Each number is 500 + 50 x the weight over its row's rms, rounded and kept within 0 to 999. Layers, rows and columns count from 0. Numbers have three digits each. The size before them is the row's rms in percent of the matrix's.

# layer 7 MLP down (transposed), 384x96, rms 0.0828, rows 61-154, columns 0-47
094:566484439580564462540509508444558564465476448516545514446409487362469472547517611500518482445564511505478490539522467446520452504506444605543471
108:579466478453567499530568426484501439432539494449514511562463507419525559515445485547553388485497389486525512494487635437511552510548447538453454
096:524436491410547583485424512573442470467495566465514476421496621496523550460472570587350463562596518415528530494555472460504532504500472492468508
097:458488532508540500465471468425518469551465549462577535502448525441356551586515520474469448409422458470513534564531494515475458390430486462487597
088:430522489422461527443513549536472631482548535538444563473486540557531492499407475502563410535467499559500552584454536539484460478555591527424486
088:554459475508494476505539415502509517518461569551509498457446415431422467445483591489537516499503497457547540471519608454489527511412535558409470
100:446429547401522474521486519492535511489535544548495494461508580497510509498480554517562517518430489488579501525475518519476534444501454588515492
102:452494522525500545474491475484443431506594511547543544547510556509555534424510520511532543549473546508516442523526599565536487576565451504570588
097:582415547507533596504512487499550459515606493459488582550557474403484470464532488523457491502446415520541592543537470453569461432468465377478537
098:610411496533461447482636434416601557606455474480491607512562489547479461585418519469499491439508528432478524561528487458463537507521441470555497
098:512482473493496511480500408504507425521400562519520506575639483581489515476614434489546475395521531461520504489462489495494516449613385550472519
093:482574536567547480442571486509631514475659486519440524516500425552575584490556462545481495592504465450533527516400551528465544599459559547500481
095:594430572421454525515450487523491469541462441467655528509550475501529452428453477474548486554438514487456467480456523484499572434467476474435424
092:522514481519512455485470492388593532553577571483517601412490397456476462487495530516383562503447508403554569390481508511504376436523571427471496
100:463507423452398427571532570372524462457517427504528491492468464476551405460509471589566460583610526520439487510513446490422483550431477581519508
106:559550490496563531417564456456601504467503414496526437497481498519550437490410521451560473483456457598602547550494504474476508498458610440476450
093:495466507476491589467508576449490434434551501458516620536487431574543383459522553529490482492477490453462447488508490419532505483497499502470511
103:506517500574561468455479557535503554496469474634534411473483523477497511537417436455648578479542453496546467480480508473447506541468465454512435
102:554478529484544521531428446492477563460546522476557391539501507525517496514494520555498452487388634540520495528484520566493511495481476513468543
099:395490534528538579589609551507588493525568509468598467450532539488589478553424490487526468535480533416455471489418482558441515496484521497433523
094:520567480408520579566550429582408589536560464501459542516461502557539544476422538458479541474540537451513537539425496418600441457542539482488515
098:508426574541557539466435458510563558459465438566544505526446439497513461533408484541513545487482540464446545457476545447471402482522434544445455
097:403484550451464453561491444387512538612511471581505444462477461407496520515534556570474467509465438433546501513447534486458499474520500476490492
096:413506502499483547502388532564513475608469464481476535510497573500651523515450392507484535412487563496587467584442519507485527492462472553401368
097:474406461433482528504465487577426545497459618500509463510542554507497414467562484522542553584613500431417462484472490450564513462491577582542420
100:507456476419535542523451505391478497488568461563385514463484452541560563519534502549523384479603464476472427409556562512520405547454521521487518
102:545508477567503469483521485471501571463476412472495514431515465433464475386487473492566491378498555459524457379543565496534495559528425580477540
106:546486406528432493539508552502566498559527547580376497448409448576484606527525553507464408549519503396570428505522476428475480418449550522493451
111:531514503431538544443493517567455507415448512510443490419572609447499520504479535470532568536458568448509435477552523524397568520501408508618461
096:495459439542556510537495546507497424474446557509489430487491533423529485552510538465464511652511442593450486477567525505519551560540606435536485
110:488520531521524555468461465427642495550384557460527501449492546529424460538553464497412564555542423472484463476508491528474462483501510537501493
097:492544577416494569459532470485519508494482559485453486427458585493562505506463603406476540602431583481496481577468460479443502379548507500501543
101:543544475523426538457435476456466540471572562570374532434494406524481483484516475575508497467520448385589425518494495504569513536518527507527514
100:424549558529474482533580541492460580490565468539442476535368433480403559445558490491450466487546523499525553425522523430495568431458531491529573
100:455431597492570489498441478499420510510603470482495473530483557501450589513489477548474481475487545475412529550494572485511491523446574448480503
097:427597480634552468478506473437546540561557532501485445534438494474619481423454541518399470509559459506404447528549526471597496520423444465529565
092:481483546564540541500629503493531498458499512613459545563515541530461415480469479516495524531463533561550494486478535446488452555526616384463421
097:501507508564485533516481467434514596507590572551473572494424501420472519548491486519503491431586462499417413468469522512462557445574551550446459
093:509568536411512507480576485399501422460417484538582549534561427562498519536479464426538544440456525447528488500439465496567582493538506555430484
100:443529502603453490420554511487501507526484518512452417543400402476485541555512401467522532439435444529515521589426554493462495412578439486527529
094:437503450429502542389526353500437493580534433557577442560528575495509536543445516582507436543431494461524503518441474474484560511529649441469548
097:603563516409451587470584482470579510438515491638507553465419511510465455483555399544544560503547439473557444493566557461531441461559548526544488
093:459455517462554483523590483521475536436553501475399440471519539637605484501473601547542451506549516544589556448545466545583373540529543390557551
105:561524562495477477490538477578473558557510579535476495437512580497402520575489534600490519479449562569539604607582517499498526527484474467570490
097:424477473527582567455531428443487480551547363509463530519507431577583493540382459462496414554541530545556510502424459487442507495536427478507464
101:540464437494497494426562530506421539494523427509543469491438563549470530473568537519450503486542389486530544549499445428395494550505428460544431
095:525443472537506477516432533487591550481561440506642516474534458452508535455457587514499467542459602483494518463529467472438480539538510525477537
097:544471506553412451428469506560426452526501504517474590425440567541448448532438496514525428555542424592414465544542551465559526494524513553516473
098:599505526500547470435451451528545517559501564547422416446503518541443477536557525494464559521532544465484544592506569591520413509555392478506415
098:542401504522530463605464624531477479569449469486489432514425480500464564481519498395418525522517485517348472468576573523488454523452497517493544
096:510485428444429483448513400416436378542488511474587615496482504452350436394395507439521442550475524546479459504498479493506461402493511504550540
097:626560571570467459478457447507527498499533523497464478494392508412480470508552583470476417524567486593418512460460606507503522417519402531507478
097:532518574517570499394458540526478562528546448414478500511530475507503563415524509505436469424490469498403431515412481497436498533515450549470471
105:498551485582467475522528564493469513548638497491482398533570502460556430596499541421494433458600544430557501562581371425600414475476522570477474
098:530490472527502566408431529449564539643469474439514441426451494565462513517507461484535495556463506483519473518606422508470413431489504551569540
091:554527478561471462469516521537505513525516496560439541502488525517534542439536534528443511432542486433460512521522448519542610527495471439480439
107:543504496511489505518462538389469522364421532548526385552555504505511490532439493447579495475426422483495511358508528486559509540430498532622517
103:547476594443413466475395477526478500511484442501523452581438461499517489558473473404547460497536610547489536525530540437417551506476516479474503
095:537481479493518548542512479504551573446593532476561528530502532447448512603468533515509477507515597472504470509562474521471633431421494525494469
095:529492540539525530463492554486545540507514579599516543526452489542528520470489541567508482477467513460548482532540481570566548501513410574460531
095:416449527565536524435538486575456467480480535471381508504429543509576507473509561470527519518484447467465535498540473424514504548582539568550490
110:476432502479501547489481472531528458499553518577543512443518545485456495421515497477463517468528576592428505443414518425482536465452401455452448
093:517486403511482453596540504455558473451562483477383489571477465528455515570598497504517477502425475427514487449553469433518513490501535631560491
104:536540454518476497519520596574459520512465543497542402521389546519483487456562541521506541509551436448519527500547416453415549462574470427505474
106:583509470452375490536450534513444489517501502587526517417567445527552414431538531503538544590563512471448470457431627516530597464516540493437486
101:467392492405498511558426519534518501540409533463501534476450429563476553557624578520466542537544496514485511525489514512434464557553481483574483
110:443426549561503464446540438545464532498499506476451473552591547423446496484494452569510530532468507434519426459464522496491508586517572543557413
096:512447494559511498510482492498433445510539523488583534463386488468578507470493449551526508449486460498480550427500490522411552436481426474531404
089:533446548534526551461531443485512570524511419532486454443553529524436369486493554497610516617517503512548513509503481464425497484437504551493492
098:556556536483584530591513524520506435450412535555428515582442520480503536396468445519507556471543482444516551502519522547468490492496481484545620
106:488484454491527502451443512429515482446549454417508500420513553445513404447464536461555581537487500562486497481465555578519472527488545571506520
096:437513547491522475488511549576586573543556505481538464627433576460497451522577541548555371575541468461551458581420433452498493542454499539505574
097:500506525492480632545565446495540411543494500534487461491507470404502443509554580514580494504503528413472403448476508528520410529555550489551506
106:494492447480488469491440503416491583514428462469528525512465383526484464489437446590459473434481520460489479505427558520534467557412486522455524
107:534411542485534428453475530483545448497488518495529486552535511538554501571429474564346489490551394517546505388424532409488502453512484603508480
096:440555581541499498499487442402529490587485465493522522555501498513472479391503469427413502531456478548503405540546583451532501494534455528537550
102:501451505492491520605536450451635533410490567527478564497492458408484585474447502517480513407499465428434497495541435580544531536486420460538495
096:568407548581426479549497451506519442416508515504497553422537522431460567473481527482544503525448554642494540477552496485488569437421531490455487
096:580480450503474479498461498516513524472545505502434427498456559575624500531516498435546528478546459394500564523509521547556506514563600490562494
100:465412500421484506463434477633454464536568490562539517617475513570417599527498481416482375533526464502554539490473527446468439484528512431516464
094:490491501491495456560503447505540481448565563521486452414538497440482514407541554493552577492467507459553526535436425426522516560498439445470526
102:570447523503547516517488487409481476503448499589541455592521462508509526491528390485560539530455420554453525547423448497466414582513439482537432
098:541446484480435426504516541504487497490563580573531496495470462592501420485418538420535557521505499489500579428496512517464464491459493528533583
100:540525421472533577439382561459548461515487548387567499407467504471493460570522569484629475504559519489476492511508538521452479436486543462524472
108:572516481483589578525473524449458510486451530536529522453464473463596465459429492405514505480569448474485503452537468472432516387462444475413439
097:492533496460567488467484516503442478499501533420538532506547585534465532392525521614436505519514565446519521523473501371419454501511498578453565
112:450551551506568471435434477514455449550635515579547526529496544480537558545539566486556500435561470571574490442543515508474604358482548568529535
107:489588459538565457464510522554412474601555483508536503428530536522542516444461418520541550462507600439423462560514472444422563521558482506425539
097:513520452452575438556531483460375436524445494445485517516491530463474517516532496462459510495439491549459514603406491478569479418556540475528482
087:513497517518434558467591440537412503460529458510526422486547552482445427412418529534450526530595445476473354461482551493491513541476472494458564
100:517493556511566448458433443512451529391484526519533466435486525515475570522483438459430456421469482451482522560465511465464517482406522512522517
095:461536536515504478439528450483419548590463541474600520525568475512375408507434553578541452529472529436449528554471430505482531589489458511509569
087:611531487413465433529485594547527547508427453494549495496475436512559500506441491502551508505524526555540454523474387466499473506485554528510628
100:507489488484544491475407545489448510472429452635490521478494448487569448509402436593420408579557463517559594425546435479469556539490513532557512
# layer 7 MLP gate, 384x96, rms 0.0827, rows 62-155, columns 0-47
096:579545512526525380541518459554491489452453380539473462512524494550568561499471528588431374532433514411515445478495528518457484424520520422559513
101:452506554508598553477470398591471428536450468488570538470454539548459554462470654548523590480470504466578486511480477462492498517515503520532450
109:491576571546481366578510552479558553585599607536441465479493485486558512481398551493507507562471524581476433526536473474477426512550369513584442
090:438479509557554477517548509388564418601516535531481543589499456533437474530540475529494554540526531469463451521579551453489524541412505546499499
087:523485388415503535536536574487571490563486513528533490589473560608482451464455488521515495561547506426479571527518492405465465418537504511472480
094:501542496537576477534499412520473565465589561547432417435436479486436513484506406577469549519581468485400555478443419450460540499477527503438454
097:474541421527514583495534518485544498483485528434471468508481602549406546575465485566509409465564566549514445457470399440467496464436509450479501
091:445564499537578503516532427532477517454542469525427535509537609419500490441507511537505493460535421432489549544506453499434548461521490415551522
095:480541453605456542487578504548508594525395496472517489515491576497528444547580548443530542541479485532435517457534480567623611521505436479531461
109:474473628493529428502504516580517550523465567518578474443677444521594529502487472552476543493544503516534393594427526430563460519505577536496504
105:428545466434550497516467470486493498469481511528563431540392518426539503501479558559518561485503510479433482557533481544477515529583434531557480
088:568453488479472410512493464573537560469464445494513491529466593509517456490420529520497532398473473533496462419468385489403553443473487505512527
098:483517522493493518506554487533493538514475442456487499460429544586414556494519516465570504525502496496394575449487517610516483435548565587580424
101:468574514597498485468544548509501447546436434527509414408509432471418423547540499375527511502533479515539434561510466602526455464506457498587474
109:562629440446532615446518449504510416561502550561507515521472430456434497507505571471468513459467477535467523448525530373534574503466508474499515
099:496446577556515536392559493428527605548451444534641541554547590517535483461552515466460542387477399461526565467576465462476497555527458484474528
096:488464517511492513476551444568518577498474509464381388517461502504546511591508462651574525547462446558515454450542529538529549511530468501619476
104:504579476524595466628451397458568493540471557454484483476528487541475498535532529397451460400472449488469457456491501433503454500539513431597527
100:515510542538540504573439561463552472504532450559487432466540421554526398481474453412502559470510504505445487518489635565463533550400542545466503
097:604544521533517562514503494521557490485525563462475426450557521464532470486501447427539455420454446544405516512571500453456428512440465388524532
096:531514540476489481468464499499539514496531464519526470604541533535501514574422535568526440601393534510503556538535492526574534432519568583549539
092:480577492588513477525558421448602556503436513459506523495531525527446549488475448550547437526541495482525551505573520368496581479479556527484449
093:390500573570450497536462571530551505517484522537528458474509483475519512480446455484460467509493557466538561473530501581454499445486469512347498
107:509538394539505481536504477429573502478437539502421487491505466527582525584459439540499507506446350514415499522467451455480554476646478395464485
102:528500549472431485453461505473463512531449538501603471488514503441523431545512536547531515553562452465463448523502481444525475519558562562397519
105:540537438511535495531519538460443504414429467454531424447573574479545450516422503464492524529464537497490543518426472492467586603444545539494531
093:542571455485527470553508549519448494477462489528512556404456526524573564458479461465447456400499532583496448500592460510560481552463519539457373
104:465490489527437543470444525509553606592512552482451568458579492528466493458514437644420561547461492558482470564530462540600488497453554467464500
100:487478508484430395440577551492594392520509530410564467446544599499463615561564468421510468526503523482593456511468398468515563575481472516558492
110:449576551464506431548500594457513551549588523484516460461399491482529496462411504541499496572456505463498435505384429514508483523554425553524537
096:534450561552451499352507501468459483553476601548551470441482519502509502466556533440517469519525483633490422426486447577470488444464482408517482
090:423499406522545481592492561459518394594461513517564412515407469547450567512509558488436402433541453504521444534528414482490430447469457465492459
098:541492529526495483497444530460484513570468511523403463465593540461466400539459449445458493507473562509558517595521511504454430439564471446512522
097:533481339553495464361483525572487567436569421506486484566566488490546496475499495456467463538449495499580489480553521591519504417575491473557516
094:537453531496426511584526470468550480502496612562466491529580477451591557575399524476415457432450456530515577514501567470567518521405494571530468
104:434448590495469519488449533404468546454519506601495463385597488515552487468518443511474581543478468463428521528575465388549532524516466457545442
094:443540476443492489515480546502563432405513498445407429499506443587453450349480485494448515487434530512594555515550550440439547471557488533573456
087:433381449465509485520551564461492532516539492530529488433529478396541527482517441447447529500460539484466510424477527468486487507407486599513465
101:550523522515393426534479547490478548499566547564433488526483487518534425459539561513467523512481440379519518500504497503514436502396551530537476
096:442499496528606444542560543538482444482475501426562553545484413419542501512446526551610468502512549454485546435529540554450568539514513521486502
103:534417528488496440524409577534436457540508590540573514534537525493542509560468526434517472547418451424472512513441508533468572494439512485511414
098:489553485544516417509551584531525493494498457531580519562623486511468590526476559538548469544452517454488412449466487512489519534480521376486538
104:417537479440583425588501460486566544562585636498435485535454483378492518466557516490496538509357483493531531603538460468565458454486527402471537
097:456475477503527495536587501435542529480517486479481472397544447540527568416505453505498463535447507503493394551518518518491433363488530552516465
102:525493450458617521459565490488404577498592521476512548473557564501477432582544496523499443547518444474542561534544396475507513599544590539475449
100:511520629561488464525513488561519478456489575497443469419465476495454577521428563439456436551501443485514592542447514484469512500472489532474477
101:485485528508571546455510542526570477519424508466532499509490463597491452506537473539537503530431318536473525433462513530526511450492595600431527
094:419528547506418428488527536468527476435526428479484425469516539542374521537495499425575516469583452524470477441550482506497531439504468479619409
104:507494547465463531537540449354459540476483528444392476490481497471467469483515532562385476426379470477478467458524466483501584507549532382401530
102:431502477503501488499606505459466396498443534572570504551477501469439481546555553541591503492482461435595502456544497480555438458568552508540536
099:420540518484434529581447432551523518510473592455481513474547582470480602520567568516507464523493450506430542583582428483529461432436469445529549
095:417433456402497521507489501535448512596479452525467518446523572458553527465552560569495488474570424608602407477559456487578512510434439460460536
111:514510502487563495566587485411464512525623529577509450522473469544576504595634528504529522509474432501552517466552430609485476568479496560510459
089:519539518583558567592601533497425487555446456430531480486476525497574410506591461525421509512502427509441486491555417451448494444488542431492499
100:536438585555437456461545599556552576454575515540421565537525496541472443497488454455508480475558516483497513531440551499466577603494491483493398
094:502516439462517472516490573537546616477577567496531398566505487476524501504398511530493387590525457510427568464558492571464488573412429492519477
102:561513607527571490458479485438560537473500432536436470549457529504466601449454539487455499525499452505553536543497553389460548540415393455529400
097:518536560592448354433416533468489471466639473435485496577431497489481462458521447463464524475509512505516529515558525437575470524540523482429501
106:610536528542539464457500551491525403471488432434478499558556499583438450411384563542495466502466540470570490509508529557548450507412497495441480
093:517488513494518421552555439464460426444494511574586521490491467532505369536486603520494553588481561419554452481601493424495464504534562531518457
109:436480498496427512423520419507567498487508600542426502444529497467486481522422584489559442594450530402582536461547508544483628465610460456507385
096:446439560506538528413485511495474428475513412525428512470611411427475511482528521477555512479482509483441540546505458583431544594471439339425431
101:526448483496551506461521527476459425472515451516528515446483549492544460543512519414495500507487485521490525554512432580532501631432563538614526
099:424574487514490523569522498531565484560533516611495509557491495391598424523586519520473477570487441463499463582508521472539500544670518418531456
092:485604464513543460482481521502596456546456544507465492540557413536504426573557535449484571402503458544500466526492532598524491411476444537445574
102:551483451496470432490487452377470546506480502515580423475493513448529449546509434515473530570469471487505513572456545540503427566426534541534415
102:442539483452464503544507537501532431461578400477499568450554565489429576403495523500547522505481541465581515522385468545550508484573456554475507
094:536554488515489443491451511523543579507493384603537516414409505555474536473516504501414479543448511492422497496463490483493451505527543468454452
093:532557477512504521460598590597529457508491498487480528556493563441575470528517464462448513524581456468544521460473531510446539566465504420488552
110:510452497423465552544466491512559601573502562572460442524503498484507495517459505605558574572480526433532393561513516482499547513515416505447440
098:519547412428558430522461371507397492452506562474519488479434501595528463555500492439514556582508453504476505541621496548451503534497506487581515
103:488549513480486464485503571442568574571476576545555466480531499536421450540430441482432546465545403505369526487504571512441507587532493458591517
099:429529542469618460521530608472503538460513537468423511435489449475513530499563492532409445448572521504507457406614577428500545565427427434523480
098:535456562376503517421492554493519474479483518493521474540430523503505533426523579575485513522406422438486564508545482457464482471486446483553577
099:447537518382453494566528531461550480480494488437433492449457525556489440508522509469502499483523509534397472441554329392445531530510502509493474
099:438488473560530572573526470416496518487462399459410580451549506523465509494553447450487455462494508528435503475474460476522438467545444533447455
097:479556483396520487479578525565479423446571466439570577542511458491483462473464602553437530460540415502459507508537486503500462490592441573509403
104:488569608538518526517541460530558468508536544502414508458526548568466521500513584495445524533489496638496451445397463436551412479495486514533451
092:478464408527434548522500483577508479558605515473473557525546526492475490510513586556555439534485496484399363481422464556543455487488620529474507
094:498506461472472465581564446468459587501549520534477508521515504418423396476493444509522473544481536528483563472516526599557510445486488517547478
105:471562516540449476519508493429522555466522532563559486543483501494477535436520478501497467524467450508411404433491554386534475498553485504549400
098:428490467529522460518464537474612405517475547526559542510566477462536515481376570548602518432457461554539490543606428472467574585447451551433532
097:477482517560395489514504442455466525491501517616547517468412476451537431448531490521527621530506445514471524494407407392494470542479489498481538
099:449487504485460497543629477595456484482524474441522378566504474563561525421614466544509540544444507475525453446448415490411454543526516463501511
099:510548434519628494437483545580671539531434481536396505474462479473390497475617491445519584491473511416535498517484453514502525437528543547517479
102:466489472481534582539498565484511506569504559432426485516445413442514445488565511475534566517554481543464502456502515565455431497481454487532485
106:536599564488612544433434629519506456531524493420555470506473488460492485438529507524486468468456491479460459478517497495525452444467525458593479
104:539509530446463480513558508526547515454583412495491532412484404507480580500479456526469487412421455549501561437528413521541458578410482562551556
101:447571486478578519547468463415499469475401596437453515476495458472401551467563494444594468438490578489429494548587538545543529502546528507521356
104:514501531484480508441479479428567521452451433438529518476547533488489509569484497527555549473503544600546449581411436529485441496527510419476506
099:411505516518515499492536510479592461457598521457465536496530469466514499418529522489532486430489544424425529609500512402436508501493483441570485
096:444556500484385531470455406477455509527501402463400527492595586564459465454434505511453567482543486458545541564518485577535460527546578454492453
101:529618490480527465421606483608458521444505423546519539510539531521423572501487542543485506507497495538436513502506473514551455476531510373558511
107:634562486442516464414539406523507478549452451476548457530549448495480463485451533439542528557539481480450505444556535529471543516476496488523427
# layer 7 MLP up, 384x96, rms 0.0831, rows 62-155, columns 0-47
100:523485501551397559488585456551476564442438517532493535517471431488532338453559602480514486505483427478466530462537463483549530561500511470486517
101:401486469468556574564476421574506568578558496523482459497446466382454497472528448465479495528493558564490520499404515480463605505551573544458506
101:489481538398538478584534555447533546466554592502463425440514403563481564485503466459421492508536500472521533541519508541507558582608553564546388
094:570559558566543463472497537472461451479566446443483539538549591478559448483537534587598493386498528402389483452526418497474475443499463563619465
095:472504482474492452456507538545490556444615442525454587561506496465516438548475533498392571554521457505564547468510475510485552547451555490503557
104:540464500471418483508448489556472440488534433523434557485515472489489421401482379516474481492580509526509515477565575451412411547517430518432440
106:502470537553493512559565501461432496498540460471448494483421547544467556539450535466523560504464481397501465398506538379407498553494583510450467
091:508451445547556472510538552506497479522391447518554490509496535485557439500426465462493456481515596481462411553432472539391545469387487535517430
103:545538482431469513463419467471390566445473557520399441499466486517583505486558492500455501492527470497459530516494549396440458507451531501586476
102:547540504496443389566488500474452568517442477465525509494478483516457426523597490488500454576500461487482543410418442411433386526448521507536456
097:462460513474412531519510517512394534454495562515638629517481547509534482486442560499468477442457538553519390586609493435484513456496563520519589
095:465495444555483535561593433428424532536536573415521460523467550540559543480517665509436501517482503528469481510491612485500551486463453451496493
095:487495511574483515492551469533491512415380464607488474533482509515589440495604466480526499574500496527533461561453520533479599481552543562488461
104:577567517509560522494518468537469556539548475545555544446531541570575571396444536528484446474394565461511585463502497531561520479529524540488519
109:495478487535498465480544559534454447559434453533539420514500466460523495514504482458548533494576547419502572519502423555512458535587500538583440
092:488420493503527524429446569486460519481503493469397458502460436529442474503493518518478560487510554436493533409521530501478414474487472555503431
102:507562457578518555507484492562463470397524515479552473576482490525520548513525533524473356442393535461519544492545603519450476531521487463517614
100:509539553531488508462515459427479539446512497488509429478509495468420513595433603519519492523468551491561523456483424443560531541416513572545570
099:554501439444418544505462511464459613523484446479512492479491425520509553454425484506402528516544384460506497467584402435533450521533448602549524
092:420539460480500542445488402401499548507477459567538515591482420482550531460486504527434529495463482560595468512596502521505492448458473568548530
099:605479476499490475546445520430540505502527514502479553509611584493447628552529427505538506464427551526527561426459470583498506518548495549510519
096:517430497598508523542469544514472516455545447453536545379440585470535597432426443463497572584556470560491479537493533527525454622472556482453509
089:479467529576508520478534597416530501409587496512498592472555467446402499482439577549542453466472484508478468513547462485404479427547553495519589
100:463547458462536439532459556479566421503558408510502496477506465448557583563535529489496422512499505514501503506526566623500566474454523582572480
104:436527486487487502446482540472552548382549616399609521475466525454541545469527490570499529433511451538496437649499429477544547458544529444527593
104:432530570550409520491530396520444465507534476510432467539487537462475486617439502481516524539512473470574528554544511482572401482537440554417453
108:394432497442395509527475509543616505455552424470395532511532429497481520492548551581590451508537584427495515432540482506431521443497525462494472
102:485492420527528458539489561588461529413511551489472498456471464429507520438506488442547546539548488503439590484489561469562469567478576579484453
096:524548487508505583506461541573506573411486470444470478500516412495503496450520435550558598454494501535494440592506555519464483565523410621413564
104:548492479560523542525550432478458545542459592452438543510447566512457382514419415423465569553452559559456489497425543461515509564577494581596465
101:495589547510501440497539481460450501496547449460454456475509440488435473508601479463548479431417512518565485520458459559540522507518522596474487
099:631504544431538451474441527482563484486581541413530589416565505516490548462518533505501437564519493460479463556453516488480487584507452473506539
096:590435494537481589511556467461475605514431485483535524506561551567444367583510485532443525515419575587455549473509509448517477552537489424447493
098:431481415551517557551573414424492549448546474490563533490538483460470488606578551440523552610514504508450419539563500537574515504570423542486520
095:434473530433465512501591488442482550426589533543500593454550518530497441572519470461510552556445490413488552494385513475423447559519465473392477
104:566535466463468484489447642617506522403513457507501534618518479502559537530568441528502513562479541496528595535535540547526547595496509510514532
098:603523464479484526452465528487531527441443518533391496560457442527537419483488463490534461473476459546398516481418502613492452595522387468510463
091:510516537461564547538484447493497527411427489396443496482497509488473501475412606416477472536526516501484426473499467375494531479476450456486583
100:493467486426452446510464473534466501555549500499509516555510467404484535511485584537453476496466567464463444400463484579467425465442417472426502
098:482504519512551541503504592394572450525460584525518510565531378409498472531502460459485524460460523588416548536463568390493471483520447466548514
105:400465447502574533484570469549492579458426519537506470513450500554498428493485566572494493458462487419514484470378568507484458520447577534540555
099:495424548488476533506549479521509614549442506487515487527503445443490450470432491436479548469570487532483430550449479423466412524635404495438472
102:537544465538487519433575537401508550523463407508568509574494526595481437460524516557480517512603447534536441480602559526518414566563447607498480
095:477556453473423538558449511575580477501493491438467596456578487429528537488554514496566527508466477485433418519358482541548592565521469511551450
106:468534526425446579449584460490614558503618444495564547486475497564495410444489504572477440516486408522500517546498482480516440559435449476476570
097:524507591500501470462342449515584515459588513541454454477459553586551488456555467540456483515442441455393500539503530514487468530511586497509570
098:453543501499566521593551411479527475446512502478472514495581369440508544539498410518370485446485509540466508576480404554501479506478474495445426
102:437468442495443436554534484432387475479468493389406424520466471474502519507440555475470462485508563476600522481520456562554477404467408501532500
099:475491537493493557450494560487525514468485556444538513544508500474469488520485466577441530549481540420564356382481480482502504483575446530520441
095:472502472548514576474480521479403580439544554560437544528486472426442418600485479446440545562486469573475426475501515532452570442464599484546459
095:480465433462460583541487455489534513529460546452531535475572473540464501482389534462479400586425542499599452519557425414462453576542456523430557
095:522542406503506530523525466601501419591446495570479500528524489533517483418356518442461559475487476507557423572434423484553515464530499578605499
107:487510526524441557489567529581562465493375524402488477541453526550422571488478438515576459513555558599487394501505539519577468415512443452578559
099:498526439478410439596459519491562430388546490425569554550548567507485430476434512548525488524562515499543437499541527561505474484463491459490553
097:474493459516560539524500423445555514510410521475580500567471473518479539499447425505506443466430471499604514402442584377416450579532499541486522
102:437581462458437362538479543490609501510499569580458497483558536392443484491521612508461483483506561471519462516532595584590470454549398597516555
099:449504499454637500460493495585516593456443479461453600423588482499523480405500488504470520432522559480500477519474508556490478450559456511446438
091:580534511568458480457504565521453481508522526585453532547548508540490473477502475513538458509543407455548545566404533623430410489610474492493472
100:518520472391403534474502476439493435534404434527466468442559528561497518468462437486548508552543466476504426509514470444587505525456571433579490
094:418545500442529537506453513486501533469456497502496510416422465511540510555562518439526458544474506527454482469468541490557564464516473499613475
109:468455498461446469411535472518479426478456524508482458437486447497525606444330568476576508471472511439642569434539527548532539501466546551446531
095:455500555586523582533620489527582545497435501541522478468486492473485554551565455494408551542514519583491424615444488555465542516495517481554465
101:526546616500571481426536363479521473461497480462533523529487541448476466452516492440505514542493510461538522451473490535532444472438450572433496
099:546580500481479551447490528475471471466467449452475508549522570578443548520438435433533473501509520469528469479535453523510409593581433554515425
091:547517531517451508383533466540452443458473510518505461521462517433437567555531570498522545398493508506513400429537552430613503498486574534516439
109:587488501406511445502507514525408481545549485505559538437498502395536496409503613547557448517508476524569514433463499460429472503564482342402520
097:429431609559595531445532451424517472476484572530449473522558472517483541592474511523436552507483484459525434459527571492547450550528537498440494
093:426467475428482541636437486467444487455489528489621463474532497546562529474551532429414403477509452541449459505460505520534511498501428432477421
092:505586514470485456516453458457554500519486486557618500532467549429485546577488472536530452445430499589439431471571518575532513478537505489511485
110:521593433521430458532489567552444583534443490539448511518454408461465477449516459561572508460504539556566477419539457594503487530489466455428537
097:494477481431475424545480478517503494466439549479481460537546444462475484474533495555516533587558526500487504450537550518552557442542450545481405
102:542438565566491469470533497522425508493530521413591518550528512488532550485485512537522483489480605423479581420528497550537525448518543535619548
101:478431482502474544517561548515605511435562561560404512495530479450489479467624502399517523511553478572489555520503517446533613466500562489449577
108:372469406567458492508480503540440545487500538453440479549518420416450475486532446517576494431481483524489476486462490548470371528476577511451506
095:440499465532510418500356505595537500503434508444458443444512474486457458669475536464584533400498559470489496424483478510525496476592506529473508
102:577548519505387466447498451545514469512482477398468535545460523499573503542535502457639516550544583480482494565520496406557521571556456461556477
097:435497482509501431600388556459540519468573435543438448514452478538627446510384423525458503526547521444581480580471540422509524480505526511618455
098:446618541544554534381476402452504472568504417534543586548520602523439515503454536551594429571472443565459509441507461481522447501508440460416529
103:467646494582460464498575440368482508450414506525629441493562508482533491436529560456492501493555520522493530429512424502567485389530483508466509
093:488531473485431485384463524605463463525465487470499491471481543583526490564498360464512481522577482548411422438579595550526600514560502546538527
101:518431520525387488510498475522391475532584485414409518492526581517472494567495417489454395495516493523464548488427576600502641559470440600514466
095:478470437428547503482496497503509594553384524469575453553476568510532527524552493482512532529562441486527465500457448568413512605535587524569495
100:411503465501504556446537416492510582438460521519555457468522417515469617516520437481426503495493487501535562514555497543471486511554555489436503
107:521538475552456445477531501574471499547517538583446601507589475549472548478519559546543487550469490562446426457510473505428415463507550475521531
110:514481488378468542533549504474594379495513466461478489469494448601497475588498516471495522467431396584493498487466550598481539469509454395605539
104:493482437498411384558470497557545448461564456490471553475431429406559491531503540453505518531497469442469437559465475559498438534527416481410502
108:501433461513488522488537568476577510373570503559490533524453515527486437589544504481534440536471494544500522399457519571524490534440467437489552
101:377526429495462580436495521542553451486583484492451527550495397440540438544596449464504526443626509518513508435567529451441538497552464484596511
092:484520515580538498512471519475602503556540493539530563557481451504445505462572485496473540529476538542470598533554447537559566487537565459549433
102:528520464521532518433467424440414529545444489485528436378440445526502474508429554512494602544526534503506512470604449538518522501461417486522570
095:529477551471506423527550468488497456524498530535526465445578602547557574435546529461503460452547460609489552457501463527531477521472515448452453
097:428510444608523517542516550508462518390552469598570576563467487510481526560554555434525491563435569454513442530503565546581513563440482547515418
102:431552494603503510544557480599570516564477482401574533488472575482462433518550480436527572454537589505530442470464472504490540453488538510432538
108:441547441513474519488543493426506554522522498512538553445542542539571505550506625576466531447503502473456474475534515515516513484495505384494532